Each number is 500 + 25 x the weight over its row's rms, rounded and kept within 0 to 999. Layers, rows and columns count from 0. Numbers have three digits each. The size before them is the row's rms in percent of the matrix's.

# v: layer 6 attention value, 128x128, rms 0.152, rows 43-63, columns 0-127
# o: layer 6 attention output (transposed), 128x128, rms 0.318, rows 43-63, columns 0-127
# q: layer 6 attention query, 128x128, rms 0.162, rows 64-95, columns 0-127
# k: layer 6 attention key, 128x128, rms 0.156, rows 64-94, columns 0-127
v43 090:495496526510530481494482522484476557466535468508526531479484509476475418459502550495522457453551524491547478449518515514483521473536491515509512509467471496530495505492447478509490500449534506477481512542513530505480512479468510516519553499470490501521513516520464520509504479502519504502528499496495504513481502475495483496488475510504448515497540520489512494504488527526526507456474
o43 084:520476472498491496494503511514523496524476525475451473523477483506535505555498463519505530540467494507476487525495504484536491474533535481480441560498504519476510452476466467459516488518478488474508502524493496483540471503517563489481563521508476489521489504480508501496524562473461543481524529484522534485502491531491469503512541521479507498496471521501479489457504503477504484486523
v44 106:461518466517501484491488522529500459499484514508486526509509516455512519527513506514507502498473481533489481439466519524508510497471568526449470500523508507529486490521499476460465511534516531480497499513474493508537517492474466476462529506488505464532441503480494519525541534504505518513526512490464476480466517535515522525474487541477509542556477478498440513515524501468478516500510
o44 090:479514483507523471479481470530487503520482497534504499461488531471491494530482512535531473448538508502449524530510501506502467471497509469571513486485505539490521510490442499534500477506485521495551463501523563499461537466478551513491489482537500526544477452488509483495489483495482484511456493497485526525519476473504497518495485471489502477456485489517525503531515547512521488522511
v45 099:447488547503514472505498517514471508488460479507465490531510510492478481541547502527471473506492497518541541500516507544477501511505504522485514542503507531534517513508489491475472447500506478479497493518494478513514526449535492514527504458461513481506493427488490567468517530474501490541530432520516467497508488489462483493501511493513490521498499468496535531519508487505490539455495
o45 081:547511459506507512515489511525525490468500505487500492472442526512508469494496476478479504508486479470484488481459471497459496544452508496482490497528466498456496491482465470543525493560499487531506469529490516474487482497454498523485529527532499490531502525535515476535502507521463547484476553537468573524516502493518489482513518478488510501522470526483491510486514531470522546528506
v46 093:486540482464495473514483504451457525509507529495480520515537452484521468489552527488507522527497485498501516514532509526499598492474512492513489473487502501496483466449508515532456495523520547516502530508486478467495523456530489467512536498499491485498480504496483493516489502502485527482500505455501523459490490542459493511566486520495503491483470497496484533490493494512496568496529
o46 085:521475474496477505498477542534506473497515544468520555484484511495488486518485450513474509485551513507506479502502472433495442507510552495488502514495501492512475530460473471532494522526497520474518477477481512483524495522500504489484482468496525496491481525503540502488561514502537483449506487505490517540516486504552556516499451503466513508513497503488515510510502516486508430535459
v47 103:490495498471523524490461499529492495465494522505521513441526521463453462495472494520493514509495478501513534527458522483527563508481484503559549448544478513478514504497514517505519461475481495513519458469516528524492529479514505513515540501489519500468501485470472479515469482483545520515513490485525477468498467500480487509526529518518506454506494507485525510480502455495565460530517
o47 083:479500533522501482469549467511466513488532523486473448503502473479495563462511490477553504459507473507511507460495471494465519494540503533490494506484473483511501504505504496524514519503508488499464459477477481441537514514499509472518525494491464481497547518568510476501512530560480534485493473501477510510474478501480522491508472489544530518475542505505512467532476523539488524512505
v48 099:468504518523489441481490533487466500463496494485510523455518514540458451522522515500477494508532442489530511500450527531509501453506475478510501524470481505448512505503483529484498511502496527485528516502484533479524489471521516509494471460538493487454491498500541519475496473515487511465513527532527453501527542528526489490563490510447505528495515519477487494503485510512482530510547
o48 093:521425501491525514502469494515538467500508524484503483550480513493562532533430516532478456500485505475525537502492482485511495559492498526499491531491482497501512503456518482491462523466498469480477484519513539498462518533505472521490518529487517477543507477476504486528514526470487512489495490485505533492555473520479521526510510445498497464511506476491534476533507500464487519500468
v49 094:502490503510558435460473517516511508482489488530507476478482472488482484478533505510524447517511538499494473466490506479516489470466503489454467545488532491506507517521513515474539530527513466540526578513530472480497475505507515480510497565480503486533498550491503533492464491521474509514463479513480480536503516481459477513474494515490522491516469497496510491491508535534503527492455
o49 087:488509508473471529533547473485529521481501500522503496514502539514497518522475459489493507464500487475479498516512541504451471468537498484480499483520488494514514477491486513491478445475515462453525480481560493542470500452509518525522555444510529492471484519493480523536495499466505514526481533457526484487485540496491495479501497513497498471522536512550477537500544508459533489494525
v50 116:480490524483482491465465470487508531496471488530491522503490468462484488495461507492490502488515500471531530501503529526511531522488482480475515493508494496523542530487533499543502454521463505522507522471494500504487502514472497543489495515504544477536578484475466486488490496479527492496507508486516530465459477531464558501492434499479463507503515507466549548499496491547517550475522
o50 098:512530505510534486505523497446470517431489470469513534518452508522479524502530445500510453509486487508497490502457472478492479507485519499493471503545501485488495478533499463482487512492502508497490495522462500469509500479520493458497497491514508553520457501545506506490520507531462516509521527485558508557534498488544482532526566499477531491495502466524466511480530523491509466507487
v51 088:467525480551516528531475454534512506490500480509525496540547515538524483509518524517487510520484492506491507444504536505438479523481518510484526466462543503498503506520472497518526522542498544490479476542504471516500430476503462492547507492461475489505483503536503512498470467486470492528501502513503524495503486479482530500482518459486532525479468513482480547461485532470485485503473
o51 078:489482469500562519503500523502466492509497507559472515510494511468498490523555478496550475517541488450519464497475469520517468461482450493495491515529491487511502500511485497467487495488495481468520556534512500538448527512505532511479529482553484534503525492491504468510503527493497508504522520435504508512481465509545503498530449490513473469531482484522470472471529488525511488496518
v52 089:514494508544525520459536516519540503510496494520497522544510482512515450497498495472480462518502467525458508528491447484502555542502499489542493467512497484551473487556519480509488492499474552563498494527476519477512481465487497498481514512521513476482513507519500511506515552477465481489502478519518509503505497492501534461477524512485500483515409494466465515497486482502482474485472
o52 069:450484493475469531554496505473461515500492485481495505458513508483450468499492480492507497516502531516523477545474520517493470529506480542496511487507502488422508524486495538468503533547532488446523526480510512501490510502514494505490489518484477534538550486511489488514489458539524503467491512470483483538512483506487541490534486510513450479479566508514508509486512497552492504458494
v53 091:508466486466510496453485499461542488477465500558489518528524485497490512485473541531520452506498535485489531472511509519507494504508514513502507523481517525486499531504478438490518468517464472516512501543523520534484542480465590496501515477439515492501521529477478518480501512515453508484486522493456513535501538492483519515446500501505477494525512496464495496498502502518512461515468
o53 082:465510556544487534549528486550481535511491480494488476491513481519488451508518459485488458488519428517493471512468514494551486439498508486496522534491541525513500474488484514499522507516481493462497533501503493484507468447529466535512518519517473529511496483522490486545468523488486505514527523470509506441506497492515501470522515494508511505507490496510499510480436510470511501542516
v54 097:516506490487516509498503501514469453549503545486484471510491492489507516481500476490509531549544520502487440528502547515490485494496530503470439455491462497499503480547488470493478507496458513512493499507476482486505484511479516484426496497477499553520479524516492480531488503516479476472532517511449471503535510507551493525476560507487523503518481549508527519480512521519493488548482
o54 096:471492504502499481533495468523501516490473503499501500494492520500499502483497538485530490488482529521474498476517498480532520524491502472538548507527588535513515531433512488456478484508520467543504562496520506489470512481508477507551457471447520458504525485472540472482458532535526502513472467498560496479482529461495493470506504500495507498506490475495503465526498511506484505475493
v55 104:484481469521477512508497483514500529505508480485510524513511507532519525478545509479519511544516532479517472492491520576452493484502488496468537518531479465559532444525511484504499535498457467506510500506499488481463442504528494489469509482482482530499512487491497528487452494480512488522523490474478514516499527453511508470503505509536517492492506482467520547505478574496453502496452
o55 088:497514519502517541537478498504516466491486466480548512498496478484489477515511505520513519560477484510438460507488515478538503486514510490487505507521506552519463539481504518488472486495519524503462496524476486560486506475487503533513499519548476485501488504498508465497528518482486501506471525475492511487493473512529478523469499464533520520534523452519438455471513420513543500495518
v56 097:542496562487503493513485473463505495496507494479492455536503503487523452497473509488493477506519531528470473515472471514473525527512488489504498523559512507390568517506521493498522510477474492513501495488501527504475507459524534481518495489485509476458531500496498488484465497491480482514512500465548536462520502554503519509499519520514519486456519495466502490515515466515533480518503
o56 093:486526454467520494542540515511500515462514504507460512474502491562476475486523524516457503466494470460491528482458498508486518476470544539496532508474481452557439474527499510474509522513537482514485508494506505505521542508504448503511514503496477531489506461502557475522516476507542492450518471540527510494478508494499516505493483493518498487532498546514470510499479482519476506474505
v57 107:447470477524483444492481453485505515486489497507489543561484509476497549504475498471486476498502473500532516525518493541459501509469500462466520507511489499495523504506532512486507461469479511479528504488472510524530496545532485488519461466464504468475555546453540501510542515515490510519479467510469539516501508490506564501531471495488501490495516529501496527531493519483488509512465
o57 104:510477555471517513527512518496520450452536527473527474513506506529467470508481499530508471534494468473461504497490486511499469477476505526537508493527511493492513467505492481491479522494486492492480502510471541464439484445505493519510463510539550553512483476500495498488486470484473518516518533506497491502490492553511455560494528490497493532512529478502526459468495500509522503518563
v58 100:486523522542485530504528504532491509492440500517442515531479527527478507460466464465470494510483526509523498510495514493524476503522512536455471500559469515522505498529465479495504501514470505469454513519543510512484521460526496467486505533493512467494495486504487478540501547483479530447509498500483491526497494461488483522542506514498504517510524478524471498505539509459518422514508
o58 089:517457478499480487477518463476483510471525490499519468483558499486476474501520504531473486446538460458531483490452476499505508485452513515498533527471498531464493516472494475518490473478512540513523468512490532517546501473514523489511543494483487505544473538520536490462457481535496513550520527502496469510509544503509565497499523498523459493503470482497517504515483498524485514531512
v59 104:506491516509559470516459557540443484531517456492511495488531501473530468507489497493504521488536477509499566467532529501447513471480526518548465555490497473529482543511488518488515480523533483465474483489499475504497490499550502498519517521508530493469471485533500527473530487506496541478507497466485482501502511450483511485480507524498457499522507497446513484497507492488479519490483
o59 088:514476491477483482483471501533531514503525524525503515462494518539483479516491517509475491509483501496501490550489483468523447509528492476449435508503490505500518498494531496465520577504491462538507492479505490525448471483492492496503533483504522488507520509481475482544505519504544494510469511524482534552496487503518476465504488487487517516421473510512483576507485482522533511484516
v60 099:481474529492558489457489518504482501490490491498476491520481545493482500456452524491535501491494498487491482467476509500528498488517460506497494515467481477476482475496451505522500502483499530539523506510470480488522510496460525594472517511480511517508436493495551502499523527451496503492539519497489504511512538505534530528449510552488508500516513492490505501510521497527488427530519
o60 083:493500475481489504504483484512480545523507510529497492484507483474535494545509553508494494529500506532515495493474538510529511522505515476536471492476507546516501490485488445486472513524456516497443508549523516541480508485508511466503479510473453458498489464498475486452517523549473515488568487461507504440504501493502484509530503510510487473469521486509562535499463514507528482468486
v61 097:460502487499514505493545503481489537537500534539479506474461500542463456471466541503533485470459495509519478499505467509526454511548523519536490497471481497495496500479453487475496483497518501463456523514512526471484525510486471545523525511495523517455510536511476454540486514490495487471501504508481448491506519497501493576496534501519504499493515494543523476490520484512472506546479
o61 085:518481488531462489518494519487491533482453482480483461504552465525508530486511479483430476494549509560505474514530476473557510497485482517512492524507487473465542509535488475492507476512502523571525487503493509496530481449512498504484521514493455449524505516451538498452500500494515509481519500509501514500506499498456524460513490536509492506511483503479504522528498526478501475498546
v62 090:497490543456503463493535497486454447481536491510512468521512507513506479497504462510483518498485485549489544507498520477470528527533483517496569534470501475483505525461500508487528457474490483482507498501457483531517503446523497496534479518489484497459526514467452563491459497503495484509538533483513488521497477498517514481502487503480537442542516515493531542506481507495513484505496
o62 090:538499487504496508488487491532533508508474490488522498493475451488491523462515455519453490452491497487510482525524547511511527540494503491490463486501480502539467491515532508472503532531521473485489516473487505475476512539478495520511543494471503493494462563488550423492515504510550488455511485497510491505508483469525495523509534465538525520450481533495477500468503477520523501500551
v63 091:461468511516494464473477523512488498482492522509512443478514558521528527484502484498511534491501529486499507484478484503437511475463531482480506539526489533531504520504472484478473539478513460514522467476518515458491528582509494485520505496503507524526497508500501525541494478451523520463460521509513522509491527463452526469496497486506518485447538510484526489500502495518462517527528
o63 084:512501495497555529481535488553530496517541463479545514509536456469500490500500520524516492488520543515489496535492561516480509530485454535496505482497554447531533469522522442495500499500502517506503510483532507472522490476508465504493512487521524465474464496481472464488531466513467508514489475469504522496479474468517463508468539524473520494507464499522495532494492487486479471461508
q64 102:525503532480489533538489480555486434529500538496500512523482483502554543485469503502513514497496471487478495523484541525483497506505510524502498559495500478507489478481453485439454522529488494512464506498518476524510507487503472504472505529492521511509486502455541482496458495528505495508514541441523458512516478494529472500503442547478458532486497508520521496471484519493486489538510
k64 090:531470496488465495557464520514506506491550513528477437535459463501506509528515520517499510519477504471491506526476528509458525517494464507542550501488504485468514490501511495494481538483485524503517499519533506460494476449490537534489503503502476455491490480452498464478494536476458477537479490483512519489553513513517489508464498519477459530539511504483525489533456482521487499512535
q65 098:505492522546493507495499464484523465490465483468479518488488498468471523524501474498497483514462548517487445534536528525490544515466482532483481476501518500525508498512473516502471498481490487504493505513514477489504522486524536490478481540511506538499518482548498531513569474485449477516481453540458504528485519542507512502565492475516524481503515524446504502447500489506497520491459
k65 096:467487518519516474508515489482515520494476515534533510502499486463523512516506462498527475479490523526513497489531480515481585497473509472526511470483568528498492520504479481494505504516526514478471478475468507523493519491526499493471506474527502540512504491514525485467550490453500458480465486545477540527469472528530480517482527547451502455541523473502485469495477515475506470498460
q66 087:494521503504536552526533480541469504488492486526514510511494505475518513501519526464532466528493521548466500474511515502456537506510455526500490514435510485453490494463466497513450473498514513509516508468483508481501544550479557510470468491514472478480502539503460499535511460526478525522518484444481511492497466493531537511501521489524473501497479487515510458508500519514469502515469
k66 090:537468521517488525489512501521498488504463478525514451427488509479489534489494516499507493559490493501485496536486428479490532474483500465497541508480516480527504555503542513541475529502499530474508496531564503475499540491444487493473477517498506459472458524501495501482523501476487513511468500499482502479483521496524531515514544497479511495500525517522512487464496549471516463473502
q67 090:517534527508471495464490481485517446491506526566543509526498486439539512443485526489489464512478563496494521523493468495501511496485532466498473512507493508527507483513489521535484506516504525509514435488526499546538440468497505483493528508478499488472532526461496516495531496498516490497521499470494498493544506504486469511500421497495471504510509507498480461510510500486504487537533
k67 099:462511519542485476503476507510501522512505535493518485481527500475477489452467500502529495546548499494446515477456492488457517522486487513499517517509510499472507471468483533525471547500513550474486505466542533522498488505530494525499515487477483463477515504483533477521531518484499513485500521513471500491503481517515507434497524512509456496518490496478449476527547467487506505591496
q68 091:476515507491466459559505523495529523527473455532493509504497521490497493489536476472508513516520487484472503567474501494444510496545488496474491503536484497506547565490524546516528517454509501492509518474485501504516509483508504453461496501478489476460525537503520494538448519503505474490476476562468507459467512501472529502490472538474539499493502473484496498507484491535494507527490
k68 102:499498486486548495517526496490512514490484465446506549504484491527486466492526479437524549536503483471491497529532503432467544475560489542506472501478476527482537525480513516543467477477478523483500513512465524504506525555515539489513507457508485496492544513478496487500491485507511480522431504530498496461464499496500501516511485510488519513504503485474497500502483518508477495548475
q69 092:469503473524465509508457451480526480497492487537507495517468508524533492453505514529480459507483543512462528461545544465533497523493556480470513549504538490501510499525484502494503482475496477472481496525492470505504547502498522492499518516469522470483486532485486483527507460538507516481494511519534486512539504471492445441522522536527461498499494516495532534509495455495509509505473
k69 099:481451452537455487450535530483503532466527448537518545517462485501485494491492513514503455515468493477496508505515483471505503500500546518465519494495592511499498514504521505506478506506544508486501457505537500502502483491506498500502496520517501487493488544529515464473484496519502498475491493485457519520511492504485476446550502492509519514542478506504519541533504463496473477554469
q70 093:501485539512559494544484473489484503513516480476510501481537526469485475450533526464496527471480519464501483458494460493487500495503526508534502442507509468542485553474485495520493525505556491508459513461516508482481541475494495519518505515492496512515523516500534497466519512501485500498543508483532523496496449528491516488475531512528464532472453466467463508525452516503479507517528
k70 097:526501508485543554490502518479503511517545478495539456503502497486488470491511489447493492483446528476522528507490485534443510490485514484499489492499474502553513510509466539493452486555528558507522500495455500470490520517452522491516481461529512503517526524485519525445505530502456471486494488474502480500458483529449536502523535475522485492486497501506496494521523513495509479511531
q71 097:516502507508499535480498472496481479529550479481523493480492464462482515536498527502488486485519514457494545526501550514450516477468468481511506512465470462507554457498538473543520503471498469503499520497487523542550501536498435498525495454481457485481493501512486534492506509504488459497470505485514468546530487464499495510523536486521516527471533476535506523472507525494490491522512
k71 095:522525513490526524493500474522492478538538454474500528553487500485459540466495485536450500481552520487508506468478529517507491532521493496521472450479487431523485534514526479476503500496526476502518511486503489531525491515515480503515477470474551488470511499510521521525517502481480488516529542501480459525497466494506505483538476453443513511515501483529470541514464511481474479483528
q72 087:439506530511521530459530496520494507477477473476522476491510543512522463483505497488520482505502552497545467515483548476524469518519504479505505509506513503487541468529512493506489478527482550531504502520515482533544495481516481521457498487560460479522488500505484506499471484495482465476510441508511472483476491469526505503508571555454481501483467502503462507489470503514513511469525
k72 093:554527510460483516461480457518562508520462476479478486510529541506476511474465493453516523488521542492497506509528483516503479479498553466525502508538515471498467492530484501488459518512501543504502483521498515520520482488512494535509493471493475506461513528482477467486446539513498526466466511484500516488529484501536431508482544509486529550480489497531483515483498493540485485497508
q73 094:481487480469520492495505472564574500507505484470535523509509517449489510544491496478457478478516529506472489465512525532501503494503516548494490517491453485466488501490505502519466461562491475558519481497546517499481481426482497511495486503516522490459483476499498477553509548522509488524501509492530497500519493486481483513511489502489491518538528449520515490474516488492483483538506
k73 101:512487519507522473467516488517510537473477514491484510539540506509505521516477507451505471497549501494471488442507559451445526507492502486508489518479486515489466553467519517508470486529541486553494514509555527472477482499505512492496474484500536521501508471483533493544484521493471491509514501504519466462479491532488509572499467493526485508511471481534446518476486496490511491523475
q74 096:465507487486479505494512501491514478505493543471500459474512556491520539503482481525494464503473509503473523517480496508500501507499528471480519471514523505521532497488530508510489465518470511545474533511539487489492557495435516496467493482484479522534530493524484526532494498443503470457502550517530465522503455515531473478466486470487533523478508520460524552441513511529488502524512
k74 095:483462485484505518539491482474482490477501491502491510533515562495487531453457489489474472486495562475509507455510518514453476488481524494528475500485512511514546481496527521502521442521524517475486502515473444511451515512469523533490470496467502509539551534543504535537524504494488498472492495510498515527509478533520477492468487520492479528465515485473517475515480531527479501541473
q75 098:470525477474470515488476526495462495514482513491508509503497513528547538491477453482481505498529483512525469497537462501509485460485470469501551522520505522516489530515483497535490511513472500501458499449522485531547503501485513519534458528466491492521509513484468495514497517537506546483509532472496466518503544459496500477519500522506532508471535489479453543422505502484511449527507
k75 098:474502503437511445507434517501516527505530475508527554554521476525504510470487477523501498487508503505507484471491528490492506500488499524493523516487478492463516525502488516545442523514522488499476511488493474507536518483457534527462525481501481443477534560523509491542514523553468512517521508478506479507517483477476514515471502475512479474500526493483498533466497507523501487450462
q76 089:426451519540499497496496499541503516528485489494512502509532535485509524490476489489538507487515560499525536452521497515469510525505539516496497499504502465509481491484508499504492524501528481521468456474502461499510500550526465510538464554468491485515509475469494570509538500482472522529509490484492444481484494524479501502452522509474483506489509523496533489478492470493502534446500
k76 099:491520492470480495473526472495509518546533479455517490488504494475516509543508477519497488543482547474545511479532470533494500568472504480500527510492496514512453486464516457478493539539558528461494480490515502461491539510496507503463482492524481453488516518529478507471480495480497518493482521496429453468529519499487534516498514513471514522465526492506505485495531523516528497521483
q77 100:491502463513503507528504442491508495526533548496546469501500494494504500507484513480518523504511489484491487470521516473494517509476460447496510547449501499510512502513478509464498524538498544537449471484495458519505470488510476479495510434490507530472549498504472504497517464485483502530505546534478497477476492483500518526592503543492456527491518533499509495477510492537497518488491
k77 087:512519447514467506494478496494506464537538510502531484523523490529495491512474496535496543506522510509519458513534525474534517486479445490491513476464495514485476529522507535505461536508518535502461466446484523538520448481501496490463513486488498528471509463496514534530485506457499531483476500514536489533550527476498464515525527497538481487517488527480508499500456502508474460459473
q78 090:495484518459504494496471500500502424470517477503468519463495538507500470490456519504495453480444484520506520491520531494508483504515486497509507531557510492509517471502499540505502504505501488504464510521491490456513530499548519505491492489591518483513532529450494511494534483490452529518492499514520486481542479528488524537477466539493485516465444512471532518496505513489473497484523
k78 093:498469508514485524516474513498512473475475496491472516497495524496467466525476520517474490462441506507492541543528540532457523466494464471510525510524523473512496462499499516560502509551507482531503514474502507482554489508503513524502458520527482530506531495473464488464509480496471562509511505472510521448524438527500494500480496530477498489516439525501493496508483487503491529535519
q79 091:451511449485499507503494493496544502513499474513522509492530477480504489521482499497498511493520488481517528487503483501538528506506476552519497526539498495504516513519520539500497542460506518478514509517478501526448517457499524530516527443532489444475446439456502550526507477485502509464510484456502489491495515534531512511520494486493516480486472499511470455509510517573463476475517
k79 096:447478497501512531492470505476541471474510489501511498503492469477541485506505518487463502459507521504540507488465475463492545511492493507506467499570473454552509512502528482492518557516458466555467507512514500514487507502514469511521510452502510480522499493476520517532503488532513497466488500483490483445536518532509529534532487486493517508459503524520455486444515540502478509510491
q80 094:509507495492475489485515507521546449521487520498484487512475553486505495547489534543497506536461522558543466505529541477493507473536512484487481497522510500558509466514457508491494522526511522485440488491475490478513460482494457533489506455481461487511508496467520490518479522526479477486497518493490514530467490484516472491472519472474506505482453486518528505498546511523468504551534
k80 097:488468517508492538466517476502530515499517545510494479507465486461496493491511493523512547541509529489501537542521499490503483471489511472527494495488485453499562502447491495511510535488519512491477461497492492443528469480492475526501492452494450494515493474505464494517533511485531451549508513508494525553533515490501538483461467471495522534497483519454502514527471496507477553504488
q81 092:499528491476478539491487490522490493484488555543543493480505502521512512528472490522463530507512482490482505493506491529498487533499493500485499496518470480511516503526447505512562544518490455490482508489442530509482496524471510504448476469470517537474468477511490553522505445474526492489490523498475537525510513480496449505534490487512471536509526521527506503459485459495478545474548
k81 091:491511455453472526510511514479478520465506530497522546515522521505522493474475494511447491496524505523473501526490504449513513500506458467507509521481445505493535501505495495494578543479507433474491496536498496497495477501468484491497544492474533537484529467508521515453483515506498471464515494538488485541501506494465490497553514493534503492516529531510467528538498468473473524492507
q82 108:483475500486496487493499498492515504421524467506485483497469494477521494535513496494526530505502462441493507531505502497491481481509488501459429485481524489515485505497560485508536485527545519508493467481470526488488507535530484483502536531544504510491488519524495475512507468478491507509498455521489567524536544481539525478493514501465498498505479470494520468497511511532543477471563
k82 099:551503484497481500504518476497488482519453536501449525505463507533503462511472495528509494491511495487451507493562508548537491459484496505471451481526499472485541502526486495476488498553502497500485506511519523486446512559504492484481547514559495560501492465502533484490492481503477488540456491508522508469543506522534484484518515480474488482522507515488480501486531508509466473498525
q83 098:497500490457553512486519519509499495487517482491496505518445495513516491506482514509478506520504501486477491462546495489499504568509452517480512505518526528553462506469509465495516438489539483496504474505504490484519542507527552527518504532491483476524491512456492532475533541501511456509461516503495494471506542484479523482495529490493553462491507512541472463503492500488521466500431
k83 097:510537511483530484447506510538516515497485455490542549520478497480523521512462529505499543458463500520490475497486501508507513516472510469465480528480529412524482481502457482463498495485533488551501498506511526498514444565498523491504515504530511492500525516493485503513508469532516472538496492515482449503477541506486532529479518496532482474506477472539490487504505514472495468497497
q84 093:473514506489465499547520455516501505497479492500502481535456540495488484506515498487466524507493561484471479537530530503501487497489463534506519490500508508509502502502492545438495505481475496455534554498527500490455526479480496503538510504486502491513487438486562529537459518491484463501490518499518511508506582482508494463505453503464504513499480494537515527487495477486513521486464
k84 091:507462517498516466505547468506523493453497501527500504552485467475529477549525536436510502511518525493455515507491501471478527493531520493504521469457522493486513545467482498456476529505463484499509565503471516514498463448520487474507495509505528521529497512495479528516493490555497464488466496467484469514527540483486523512532498519486502535513463473474528470522515510516489492513476
q85 095:480468479524515498491548510491492503496503497515485529488445504492491506506567515516486482486527500522529533485470426506474536520508516507505483486452481532507477560530478539455513485513542506501508497523566501477532512495487487489533486484508494470537513502472493494488477493541533518447546460519470516490476491516480513510511478477503496481474478501439526518523472473490519479499512
k85 103:496481474505511503494490481477532495495517484461510491492535496470516465484479517520512541462530486512512501436523500531464555465487532499492472507449483510510516476500501511495507460467478529507527542476494566516522478515481540499512525495510476453539461477494510523496499472504512525479512508524485528466492507454453518554526524484540521481494499535471534459493501462525523501516499
q86 089:469531493508502516500522525463538505510521508475522484513531523501541481466489525490495505543498516492527490464520547513476459514457495480492509506509508464493547500489478480477557498499496451532500539576484539461514499489503466465536510506491550510473546476508472518543508512517480487484500504451501510473490445480487486519474474505514467509496479511449472509470518502509515470499508
k86 087:484513498491502491505497527522538513521482502462522523504493562487457477488458487459513497539551495490526491494478476521486459546547460520492482514541522482467493513468522458468516520479527468494517460501497494498515459504494484497511481517509545511521495504530489482491529552474529506469492469455476543493528476527440521502532477497497505480530460533497528485525493528492521467506486
q87 094:511504547502545530465496506531491476466468489477481470482538471491505533475524484505497514536484487514512525516473492478505484509488445514477511496498465511508526538519547507514509502487472538494508467489481511484511528485531492489528515520473533512511507544516498521524482508502475438494462533453458464521505432570515499484483511477478493496530520477516524479460532524518495514457487
k87 095:537523509470513484510472552515506505515475514469485525482551476497515503474542515489518524534490530527491488498488430507517464502509461480574491493491492526504507488487499497470468505508539475445541481489498487505462476524564494532476483499504485490471495488509527538494511447496499490467509485506506478485500448538543494518500478505502511465530551505481531493479467544499485505485507
q88 092:527491460538504491494499500523459515474494489459528511481498485524430485509504509516510508538519503491480481503471473495492492510499511519480497449507487501497472547443465484530532508518514491480512454523491538527490512502545479512499494537526508494483501502524531484510499445509507478515585482515460532580508513502491508475503510515487492439536506524483461485509472490481519484489511
k88 098:506540442481505517467492484484492503486489515495509529478481493470528494480512519533505509514497506495505449468503495485499504490498528537461469504490486533507532526467469492481484502507474499477552471536465518504493521492518492472555522481521480539522458511486543530462478504475502501544558524509461501521514487485487462542486502474499473459525498516547496512505531550485501467448547
q89 092:502530502494466490501461473461491500488531547551491470480516496465478548487522525493479484465507530488549509518477541529492503527482484548525485537506510516481521499484518484522539523523449504530483500496500557486472485519466541473500507491501485489509494463484490496523542524521495538540534494464477548460494494501476458469539529480494478475475472493492481524512479464488476524476504
k89 097:474485474517518495487515544525524478519513479494488492496478478500474515499485559460474465487481546472512505510485487491489532535521511494461461474501506547520474531488511482511495510516462472490509530533508597493478493511520466467483517460514521464502513501560503526464505522498479522494508506464455523515524529516523498443502476472505495510498521529500509506491529502479504486443535
q90 091:508472453525475510500490494483503495471500485535499515553532518498532509513499507523468498501477480483518532463491534500479501496474424462506529538536492506502493522492476454549459525519455485505482535499454504479545502477495456521485582486505522498541497525490485518491512477466469520526514512500472521456503512496504530529485518527504528489460513517488526482483481503503540479506482
k90 095:448429489466530473497504499506468495514493459482499522506502498524524461561497514532487522535472498462469498495475508539570479548503449493491524515499497565488480512469513502488487540527479531496492512507509498524517529478505504490489537508474449477508493473508468515567510500491496518495475480469458535531532499508481515493487516498467492499530517527526520485480478493477485505503495
q91 087:469490535505483496476535479513486512517498508520507500561503504536489502520473510522491501505518464480454505475511509532492542468531523566462485496450500480549479512502531507538475473509511531510483511503497544493478471526491477510480534476558492481534493493465489498505499458483445473527498474494512518461530532463490530507494534507451489472537549493464525485473512496500514508493484
k91 088:501487521479503521505524525489495502490467564510506458539524573516519512502472476537525511453538493469463448486528529525502501474488525478477503494476515503490496488489510513534495513496556487509522513505495474517520471533473489505487549509495490490526519486456457484485495478510487520501499511510472456477485530511490537492520536525468485462507523404493495517490472494512492488482529
q92 096:466493516491496428544507512487443494489482480540521517508485520495507495496498518485487524482479506487472490501455525520524498475476518466498509513498557510516485475474515477508524490507516518486484494509514474547492520483517515530541498449551548528521497498536493527513530475500516454511500512544447489485489523530503512528447496507549466462509493511457480442509511467471502503518516
k92 102:474514462510498527508540429485467499482483475478495524493543530534505525489494486484527493461490507464493500560498510530490487465503521502495528517483542492500480471541481539512469500490460540507465507534500476491488508507489568484495522475549507523503516505474508521487536501480546478490523516463473511499519458503487464502490502487546452485502462520467466491509540523516487535484504
q93 101:526539473506486485511487519467513484547494550500481479509513510492516518507475539517468482495505516529487457493504488537560514515526493480516501531465513512506547458501484527506502457510475489448481508521536479506457494492464457483512492512454458524505542497523490511539483502516498475559502530463499458503500490517493471469471469496497493523498479510538548520466487531550507501486465
k93 095:489500515523510500477523504456505516471538544466474521521498521507461524532477549504489503531508476517490456503462472458489519525541510448568477497514547481493512507454480544514504454493516533466484517508481486489544469508511505485517495491486499491525498528556483493493516489479513514517492484489467455503507531528420518519512463505526487508511512498455503504472519470488500496506501
q94 088:523486517479499543502532505501495467498483521503484494507489518517469485497499467496475511521499494519482499493515477510539497509465506499562512492493433515470518537473499492489513495536552456483526533486476500528472519538471455514508521472504503520534521483495478482502466462500522508507490463442464488470509503530450524466488525523513481531452476560475486500515534522530529518473548
k94 096:561468487487511507539507525466481521453507506493494498525507544489489472492483511521494497477510480509478493468478496502476508472489482501528514506529464481531483560503468533490502505478517464529502483475440498529519491557480469467524502483474505519531525566506432509463507512492481512484485488503508477514482506513444535539501525502529503529533488533464479489502542474496495521475531
q95 086:469493551446472493496489503511511535505526525504499515503470491502526532517557523466442516493496480585465523497498569491510494494493502465516462480547493492490536492556494507514474491509527466461472514473498483507496513502517497484505509503492490496490518483478462475452477526485512507485547480545477511496502516532535477509504519481522482469472498531514491504475477484516486528526453